config = dict(
    num_hidden_layers=16,
    head_dim=32,
    lr_head=0.0149,
    max_grad_norm=0.5,
    decay_shape='pow',
    max_seq_len=256,
    doc_mask=True,
    train_tokens=154500000,
)
Each number is 200 + 20 x the weight over its row's rms, rounded and kept within 0 to 999. Layers, rows and columns count from 0. The size before them is the row's rms in percent of the matrix's.

# layer 4 MLP up, 256x64, rms 0.102, rows 180-190, columns 0-63
095,240,213,170,173,192,213,231,219,188,210,224,222,200,213,167,194,193,213,172,221,232,161,217,235,203,176,215,223,204,213,221,182,183,194,182,209,195,221,251,170,188,180,209,171,208,186,194,182,182,161,199,224,184,194,213,215,203,202,193,203,200,216,190,200
094,185,202,220,176,199,177,212,204,193,180,213,176,185,218,253,203,184,182,171,172,218,214,192,176,180,180,214,193,198,222,228,208,178,214,170,170,215,219,222,195,202,197,184,194,191,158,211,183,184,169,217,228,201,174,205,220,182,207,188,164,201,229,190,233
104,218,203,183,180,190,176,221,195,178,201,149,192,189,240,182,196,200,189,180,211,202,191,174,225,209,194,233,208,212,153,166,175,210,213,177,218,228,174,187,180,206,206,211,246,168,203,185,210,179,193,182,204,198,238,199,196,204,185,187,186,217,189,228,206
083,230,209,156,193,185,193,175,212,217,186,207,171,211,191,207,196,233,206,240,203,169,194,208,181,211,180,194,164,201,184,197,213,201,203,181,189,217,190,226,191,222,232,169,209,233,221,236,183,191,210,238,186,202,188,196,195,188,186,201,190,237,157,204,179
117,188,208,192,200,186,193,182,200,210,254,221,175,201,174,193,183,184,177,210,206,198,200,239,154,187,213,191,183,164,221,203,176,195,191,212,184,229,189,182,196,215,204,200,211,182,198,195,188,208,228,188,206,237,173,202,161,226,224,240,168,184,212,188,181
107,210,189,171,204,223,187,181,208,199,214,208,147,199,203,211,201,206,211,219,191,170,189,209,182,209,205,215,196,202,201,162,153,225,221,198,187,200,178,194,215,188,199,177,201,180,198,184,208,216,241,163,178,206,198,203,223,241,194,175,245,185,166,215,178
099,201,201,200,222,222,216,188,229,214,176,183,200,190,210,196,211,199,205,167,214,198,223,229,161,190,198,200,201,161,197,168,193,198,181,206,228,220,202,187,170,189,220,170,210,187,212,203,222,193,203,218,231,213,217,213,137,210,209,196,177,250,170,205,202
083,196,236,204,180,171,203,183,212,222,193,168,244,181,215,203,188,173,157,200,191,229,179,242,200,193,183,187,219,243,185,167,211,194,187,213,174,191,212,224,216,198,174,202,222,165,223,234,182,200,191,188,204,212,188,190,207,184,208,202,189,192,218,206,178
112,194,201,206,150,204,210,240,198,188,227,221,176,206,214,178,197,174,204,191,213,204,160,193,204,226,209,217,187,182,173,208,198,200,226,224,205,217,226,200,198,218,201,247,169,199,185,215,207,183,153,187,189,181,226,198,200,238,185,187,177,167,207,201,191
089,164,182,216,194,175,197,176,202,210,210,210,210,186,210,239,171,173,215,234,217,179,204,240,179,172,203,162,204,187,190,215,250,173,215,166,225,201,186,206,202,205,193,201,191,188,184,185,221,212,211,176,177,192,225,192,216,220,162,214,197,199,197,186,220
104,189,238,174,223,224,220,185,223,212,201,201,244,207,216,213,198,197,183,183,206,223,183,189,195,183,216,191,203,216,214,204,214,195,152,236,196,219,200,221,197,217,230,198,182,172,172,156,198,204,225,229,234,199,184,200,202,179,216,222,199,238,178,197,189
# layer 4 MLP down (transposed), 256x64, rms 0.102, rows 180-190, columns 0-63
088,184,199,228,232,200,213,187,191,219,234,196,207,183,208,232,222,223,229,224,203,219,195,193,206,201,197,206,200,193,209,206,213,237,196,237,188,193,178,190,219,167,231,140,227,174,206,202,229,182,195,158,205,217,198,203,168,221,185,216,189,215,195,198,186
077,185,178,166,193,192,185,165,221,178,209,210,201,195,196,195,170,205,203,211,227,183,164,212,206,211,226,191,162,196,177,173,157,208,197,225,216,185,183,164,180,182,210,165,191,190,188,209,184,210,218,170,192,197,217,178,183,215,170,199,206,209,161,215,170
105,170,161,215,147,179,164,217,193,225,193,179,186,167,205,202,192,203,178,247,237,221,217,201,211,207,227,172,221,212,179,197,219,193,192,171,194,183,199,191,191,210,201,191,196,200,186,211,194,226,191,198,219,217,212,183,209,233,170,186,197,189,233,206,186
078,183,206,212,215,221,183,215,189,216,210,215,207,206,225,202,248,190,230,174,182,182,203,199,222,185,196,218,212,238,215,196,227,190,247,233,205,210,227,210,176,215,226,171,195,223,178,228,224,197,217,168,206,229,226,222,196,211,207,191,238,197,186,199,205
118,171,215,202,203,235,215,240,174,219,199,198,206,224,191,219,206,191,204,182,198,235,196,188,138,204,177,184,219,204,215,194,201,182,213,185,196,198,230,200,200,189,217,188,172,221,201,209,237,201,183,205,203,202,161,174,230,175,152,183,225,195,196,195,193
101,183,199,217,206,182,178,196,169,206,244,184,215,210,209,192,203,197,157,182,219,194,197,228,218,199,217,185,199,175,160,186,220,236,206,195,215,201,223,198,171,220,199,210,231,164,177,187,212,239,178,214,183,203,212,198,193,234,158,204,209,172,183,214,206
095,182,200,203,175,191,205,192,207,185,247,167,203,215,212,169,201,208,160,198,201,199,227,188,210,205,201,230,230,172,193,221,244,185,176,197,200,206,166,198,178,164,207,181,222,210,197,167,174,185,191,196,214,188,234,213,220,205,199,223,228,205,200,182,166
073,194,173,218,203,229,187,227,212,190,203,198,183,209,196,200,205,227,212,213,182,210,217,202,248,229,197,224,237,175,232,220,217,219,197,205,213,213,184,195,210,182,246,197,190,251,209,196,204,221,206,204,215,216,200,215,216,182,190,225,217,216,198,171,251
118,195,188,197,218,181,214,211,173,231,214,186,201,184,194,199,227,158,195,215,217,232,194,190,213,168,226,211,196,180,186,218,239,211,159,204,235,227,207,190,195,196,218,175,190,198,182,174,197,213,173,151,199,211,238,229,197,201,212,199,193,234,208,216,203
087,193,231,167,206,244,205,196,189,189,214,183,194,228,175,176,194,235,203,210,173,228,204,204,224,247,194,208,235,208,204,210,188,207,207,186,206,214,188,201,183,187,212,188,204,203,180,260,168,160,211,206,216,213,190,201,182,168,175,193,209,188,189,220,203
099,223,199,166,230,188,198,195,218,224,215,214,159,192,173,222,210,185,215,205,181,156,190,195,224,203,189,202,211,181,213,206,211,191,180,193,232,226,222,211,194,170,209,201,172,221,190,213,220,156,230,193,216,215,186,149,211,189,207,190,219,193,176,179,214